config.yaml
d_model: 96
d_mlp: 384
norm: "layernorm"
bias: "none"
init_std_down: 0.0
doc_mask: true
dataset: "wikipedia_en"
Each number is 128 + 24 x the weight over its row's rms, rounded and kept within 0 to 255. Layers, rows and columns count from 0. Numbers have three digits each. The size before them is the row's rms in percent of the matrix's.

# layer 5 attention output (transposed), 96x96, rms 0.0687, rows 92-95, columns 0-95
108:126148148143126117175088118093077128113135101146155104138133120143132123116141091151113144124128131131159050138104121107090067126158150123151129121152133120086122124159157146142120151149116136131134135165107102113120162109091108157171116100166162129146144142150084093119158127158122143116
126:152142110117076128124126073118161103145134101157123108159106137153154161099138123100118139143120122119136097160132142125133229132120135137122142144137143087095074162138115143107143111110099133114116154154151101155139156116127114141110124098144147106150097109095107104140142148140135105176
118:145128135139120118155130144124085140157162132162168134113135094148118160108102124140143140115122118128094099152150152140115148073113167106156160155132104078173131129137112169149101123076109129154095168107130150076146140096124114107120154113137140122124131143087118145131133126165083085104
116:142102102156089108174147102121131133108109140124066139136110140124141138121146165134051141071086093171115145137161126111138122143150114075141124107142152131142165103148107153158117130111141117116125156136125129154124149115103168083121114135140137158138164112157132124132137125150143079120
# layer 5 attention value, 96x96, rms 0.0927, rows 93-95, columns 0-95
119:107153148111150131075112152126110135126143189124125114125192117129094100113114083097098153086120146096151144141138146111108088118121125108154116114140124113119135163093160101145167162129117103142169132117137149094167160118098152154168084134111147138122132135145128120123088155127157110137
108:122151128093118157129119153124122112127101058133099136133183163098125151084147101117140164108149166128118132141120093149114140155150128165126104134115121145092105102081140168109163148175125152123138138126122130156119154125145146117148087112138121129139161115134114159174098074107149148142
117:100171147159163114103096120118145097166158107150182117119145160147090137080110119130160155134131162112130126129152099174104111122144122101117143127098133176115122120133073076137133153166097128151127116112145102112159119183111102135111121111107107109135111124101110125104106145128131147154
# layer 5 MLP up, 384x96, rms 0.0917, rows 0-30, columns 0-95
097:138112142129150084108127141113133091082113118104120153153100175158111088133147127127094105143110146163112100173086142138142095138192130116168137077114137080115103107136129136140104158133127143125117137125134098120117143093144112100116159164146133142162120159147075112104110124165119129138
103:103135103088095131113141140192141129118174121138155117108082137134113146113115147137102137080104100132103111183174131152126176134171089128118152113136131130171131141086173113130113136131125133075132152159128144095113099125116140101116102108126117135146129164129115097127135104171112132108
096:116144135148110140104114136173097076143117087125140110113122126107121114119070134148125169109128141106089109147136108114135121138122185132127122143106101132117108114138162184134130118138115162094147102063080143129162140127145116129118154112121144161121134114156161091132138176111071139147
100:114124152127153115123141099137137096163167107163157117145106134142114113149109140173120148103108142154116189111113134128133073094096115177162139153130144146141114121109095134176114155108080113105124136092164119139115125184132080102106130147181112122144123135128126132130165129133146113155
093:154120145133168134080107120150123098133148100149125136110125159153101153143154151124136147085134125152074130112127165100149120116146115123126139144106185127066131133129142112102111141126136108137152068148135124152122125116150060115142168109171135171121119176139102129130110148128085126130
093:127096100157139133111091134134109102149098126134074119104142135087119125098146115113149115104159093115092103144160110101116080086112185138143131087143097140088142100124120143141122134119155123126111131138143090167146103100116114129104150158102126136134102117105133171131160181170144158135
107:133117098154100133095121095133153162077096082161143144113145124114138132132147091111132169115151089135127112083086096083108124088107170169117138132140116135120141154093157142119145137148126144111105139151133096102128130114146137100105071166153111154131157166124147125114170132113145114117
110:144115120147162101111110113145130115109191116104123129134100132129170110134162195085102127131108157142099116084082100111136174122107122151080148150167147131133137140088133104147101139142117142158145102129143108125135122133092151130125139147134105101132103116114175129155117090102166137160
113:175091147103081107153111071081167109136107127080139167150111168140166136166134107088080131144114123117147126140165141116128125159121124125132127121148120123116098148124119160104137157121124142168123096120127098117083116138099156141116125091136118111152121155134174144119111147160142118095
103:116109114108153147140128161108110125157141164144126131112074122135176142117142173099137134143106132149131124120122128106139100117173067123114140142125127124090082137162163150172166145125136128149136121162103126084186141154156111108086125123132123111119130186143144122081140102107147135112
092:183107135137158080123133157135127141163118098173113131130110151159160104098169164102131135152148153089148133083108141162104117148106112085134106121108123077124103162164091124141117150132123104111129128107153155066136136145132126155098145151127097108143147124153119109161155123122112141117
105:142127118139149151122147126172175086096161110122162127175106113088087080125115108078074144142139170119149122140168126157129133087162116109110123092119136163152168151113112137097098108137110144130135114117140103109112117122127115089111128121129104123159154118157100148149144160144157120118
104:122125160136137135133134145160111144108140110097159153132117134097165153107071114156124111123134149130125149106146152153125134178153112100074174111136160153110125098138150132116110143121102146095149152073093138087146141135118113105102121100124131124144119154186126068095086133106138109145
112:140153124105174130128133100154114133112115127140122115141131111125072111093114119158141133154119151116156109160149157157115147143110173161154160156155101119082101160151145133103091161104141112145065141161108101125134130116143151108130096112175111123095125142176152117111088125118096126093
105:165116128109130111153161092167112121130115146122174112113116160134138167131129143142167131126171147130147132179122143126171105143133070151145100119114142134107129122087126133101096132134076134108143095146106135098120124137154101097097127135107116152132115111174156128082059126091114130140
098:167139117093145124119109089150164150119136091107119085140111112152122116115121135122108143140100165149122158118129129094114158086129140152124121156135110156170146105136140137104103158148112169148097171138135068167100161155116136141117096111135111122102141161142108165088128107098105155175
104:131141083092088063127129154142119132110163142123114114141099144122131143170130114131142131115162090169090118117111106147108163128139129106094139104128139162166151118157142139166152107092159137145130151126101093097118132189148113122088106126185149133161106136110114159138115107123141118111
099:104131142141121092124116108126142096096128138159076133167150142132138093136097147099138134110153078133087159132166125092137150138108174107161171118135134158128162117182128106119131128098110173148110102094144134149107108093089133071135163142127120109122120128144119088133156143140109146124
105:156107199082117149094098178123143105137102111145127128113096116131073112151152128128102090113140144097132086120134128085143133136151152141136132142136098162142135100155174088144137130150109137140080115158153110118145139133100097137125122104101095145167108108120116086149153144134122122148
098:121145149144149150136132087135152145166094126163088102119117134108103132116159126107112137108106143171111134101113126104150137127124146116105167150113140154133120160165151163152159132112128167103076107110142074140087177152108127077117129117135149134126146155136128119058088137122125136157
100:133152080147099151132120118113142138076149118130097116117095121087150156143130138104073148183133145143134115130116172134128151115118148105139120161103096149147138140095174163111142127111144122113150118118124116149083128093105171104118154134115105126186108077079133123141128129161124109116
104:149116138112166097134126115179117148125132165133167124136111121138126132066170145166114102144113162129091134156145165114131130111109158101129112136124117112091126163142148127115150143080105152092124166141085140138145144166152132132092094136172132094131118175157086114105126112132148096145
099:186096126156133111105110131127132129108122116115120158120123139111108129093126104111126170095096149096165123094177132123077079106125134141101176139136120110085103123143131130120156134098080149138144140111132116145125156108084124136105154133203157112105133103114113101152123131115160104122
112:101143119109129115101151129106089133115154132147092150090138144112106099106111137166176115135170158135111097205136157117156114160154119125113147104152128116099126100150150105119087149101078170103138134140141148101132137126132104130085133165099126136103148122102143086151105137146155149129
098:151083100107146123109136131148118109096123114137081089117103100119103087109107171114112122126136134158137136121128120101122130094091112095120149108126153184106120133177091136139119124132081092111092136120130127137121094113128162112091096088137178133122110113140159139126100154151082115170
108:108125162129133133112101098145115146168118120127116137119095153140159118088086151132147123140135142147168149112148127108134088147139117115124152158140105125135102133145135138136101118133095117109136161099158145082203144132155135083151088096140152107069096094163134104141140162102141107161
113:181090129108153139133148116125155112097143096101085144136116152115132140084159106092095088121135139140151124175129135132140093119146120118106132141162138157068113126105123174139140160107116136080111142130125070130176127109088150116164138102107113118096126142142099113098112145118138148126
110:119100072159107121136112140145112167110143114165095100128089141138127133123117144101149141149148138134210133128117121125119105133146098133145154139153131129115133123135126141095104170121109135125096139116079155113170118123121105100159139088134122161081132107124168112174066133129097149141
102:138142173090150116141197116090120138147119132103139085157116134089141175122128098116128094096147115150121095132136116126161148106129147098116155106147150147064138096140129106154114137154127143131112140096101140140116150137101106121128085135126107150127152082114141100087121157090158159112
096:170109167168157118140081147117120125119121104107091128102139155118143122106125133106115143128201136118140100147121188148154113131120130097117150110114147094140190128093118136103141127139109106117131128135116103108111112109099143106129179135133139095146143105153147159112193129157102139095
107:174124106153094108144150162161148068101137107131116126089107156084161102162162152138110141119131103109120170145137121140107096108076143126150128117134169125159120127143106113102116141105129156127095139148160125124108149126114173123117111102155129117162086165148148151127140140181118116157
# layer 5 MLP down (transposed), 384x96, rms 0.0813, rows 0-29, columns 0-95
091:098118098140115109087114136122098168123169154120142125111145143110157167080123135127154148134138097084137129176148122134105132154117097134153095119125110157173127121141165143121136133122078126102110144111134122193113117140095108156112157139120139130129131153119175115164100098069154148108
103:151095092095123125143124160157151139126163077101143114137113138102116180122122152149090167155163109123115122148160144120123126124153081118146119069129161125096170150092150128139123109142071114104138119108110131173124091114139128126124116172119121094135122111149122142097139118127173138159
101:069131120097153127145133117105093138108137109099103124159154110157104138094211123107132138118105134127159121076110158128117138101133120136163154131126143122092140129104108125128095139091117091168147177167149158168165146127120124158113095115148105128113124110150141125136124095120158146146
108:127137126078096103169120111140106141146103112090135164136098115111129155126108105146126134113148098108120095096134132130140170143165142113116186093101082096158101139138106129140154111176114138179110164163093126152147135089145127165110141127089140134167135126109139124110145164152106129126
099:142140145121154131196101141135144111118131117186119137110113119149121130102108125145117117124111108144138102133148150155112108126160100111162129145125111109100133137097109185144117121110081081148113135071122120137127100138108149128152178101160142094130162104131134153178104172123102091096
096:116071086138117138117124147107139109121133119139106110107092097097159142088170131124105128138079109128146115111103147157130155157124135145078155112148111112108168093148135141140144111113095127147112184137162140153113127129163172139129143103097153156098166136143075121130114148130129140173
104:191146124153118169183113094087140137106134105168129130164117106118130150134126131106093128123086162153145150124157110088132105144110076107146113098152119131090116107170122102145119170139141148124137109097124139113138136144100143090113105126109191129140119104158154138136143105123110151152
096:103127127088147114083121140103127115109098126136161177167103121111150152138104067158123136110167150109125114100136159129101132112118130129157120088135144124119051084157123135152164151148124171128103109135138117118129128115148116126149156148130162182136113124140123147117132110161070124141
105:146131137148115101116073149147094145166155079148106131127153128181123128158125085064134137106110157112121125135114115125087113115097161121146109138160135137155168115093148116158136141147135106121106120124141147144155089142118135134142147141101113171105136116116142157109068187149114133136
099:082091075117106187118087076093120139143121118109103149116134101131114131128129122150159130153104149110131129143141124155096109114177127109130179161125128090114161133146120145121097095150123093148152186135160103119118142125156126155142113118119119143152128151085108146135121161138147159098
090:125146138117137123148150137110142120116108164114155118122124142135159169084124115108124154119186113135135170163138104131140156138106124134102130143116118139148170156107169070126153085147154145096117081122082075123147126087123146094094114105175114098139169114158124105123130136104105127137
105:155110119078150090155106133137148118126119097159125139129161136155098117102149150129131091113122138128139100104121137116143113157092143158130067106124156122148131120091119141137127125128110162112119131143090133133149156164179139107132184105137117104151157073142149093121125080121118178171
103:134147159157115104129113159142175147079151095151121107141143147143108115152164110124116112152164112148108103167125121104138119145144090099125136132121168121132095118153111095174078112078117117121157157102102133152118094120148142123165117096098167099122129144142107142139087135112143093171
101:077135166081163152146159149133118109160133085118131084090142122125124107139119133152148160141097153104141103137131142136149131122101168122159150101155129097110107106124147129155142173131133121120101121153110144126146128128173092164092076087117083118122162114129134099101162111150130159123
096:108129174135138112100144143103122115133131103140068097148131131107109090151146158107118136143125124118148105135144125138141138146107162088140088189133085143157132128143126172161145107124138134122180134085111104130146165164135132079126166113126109087114103143157088087135163107140137119142
096:125123143110111114075177159115089144146168156151160087178138146105104148136128123101124126104173139105114169092133128106122166147123130182138138116151129095161160146126144147127167116126072134146123106080109132111090122146097107141129123105130123146147150116120135096112135140110101109093
099:102087160111102161145105146123092144107096068134128131130126122138143155136127152125108096143109131125123170140126147150127147126111140157100143155130148095122100130105131182114113130120076170056128138142120128160141138144082151173128118127117174107114127092142174128143141101149147120096
103:111116075108116134103136117109110085131167116116156118102165183102103118131093088120185134133132131150152108150112107155114152099114134142133126114125133121110132124136104158141131113099145152144123151106136132091165161124141150148093187113117111103096157142142122200149095163118141139115
106:102137143056102126137124132124155168102145171142129145072122110110136116096159105103146141142130135105139144124125109178136093147087115121128168142069128131155112120162095077167124095119137127157108152094148136114137113149125124153160139132120114131138155147161134120096143163156095135141
100:078109119179105127093119136143105144147149099138132152106177151185145134121134148112123117128139122137095162084126097132143109139129142144159157107123140124103132147145068133133077144073122153132135116129116117112119110125173163120131123075124131112124154129118100202144124111115145131105
101:141132152129097112085116147167131164126125140187157129131102139133139071093139108131188121113114121098107118101126124147068150131139138135143175099115173101114090081131122109100133144106128109148119123151157098110160129131104119119090109120151110137105116151152158135151122135134173150155
109:103139138126137128081117130131123149168088110165131087128151071130094151124134116158127117129136153119144133154097102111115110125119109133139112093106131118109093128156132145137152134121126118123099146117192145153141131085145146184110083165119149144177135132130133145073149144155083096160
102:158155147108118147111133166105123167145102189117104111147168136125105132148147158128139129134117082155128093106093108140140149137133086125150091167127104157135126130094105189136080086134136103094122107140163137116131115123118120102143122142071165100122105150122137142099156146142107133149
108:130131107131132171139152147120167114138127148114121146141146162166126113145083142108084151158140128135116118133156103154154140147079161127149124147100150099114163114109122125103148162111158143119106107097089074090096103133160129097079150168144141111146142135135126090162146086108107127101
096:104169154135126143100158132128139137166126139146144130102152140122095132148109126151140132130132146095082094141111094141120153136089162151152075119105148086171136112087147154117125172082150152135137085122130101091107124108122091144149156147110188124132104122107131100130163116096143143106
099:125146113131124098110160175109134149116134135103153098140092133155109141167107138129131145116080127141145146134136133140133158103095168157139130131101119130140102127086162130133167057103092112123192119132137108122116079114161141140138146150082135116142147123089147127099072149148142147140
110:178142147092139134144141126128108096110123113114140151107163139129134109081116096114129095133097096147147128151155104145127152120125110177153098080133092121140119148139171108142095160106138156127123103159137109130115078150146097155122095125117079161088097130144143147147144163139151174150
109:133148139109123146116110167128108134181152164177146144107146128140125094110123137135104122119132125117121142098079149115136118129098142114172134157119099167108128084146130125130128147109159146127110068111130129118163109175122126099080171165115115120106129103116191146105112125092145082121
098:111150166115154141096109187168153116132126134093110117121125133159108125109135168148169141165106110137133138099143134126131111120115184141140125169136097140107142177124143097116136121141114090126144111079117133127166127152122136114084088109122087065121171138115156102141118112128136141092
099:104110151104137106084154133113097157153087114117140110104136180129108129129118152149139142116117137150097123153159105149151108131134147161151137165162154154132138144137156161122124125116163156096143131096069119136141136079114117103101122123130194130147155138111093104103132097082086114144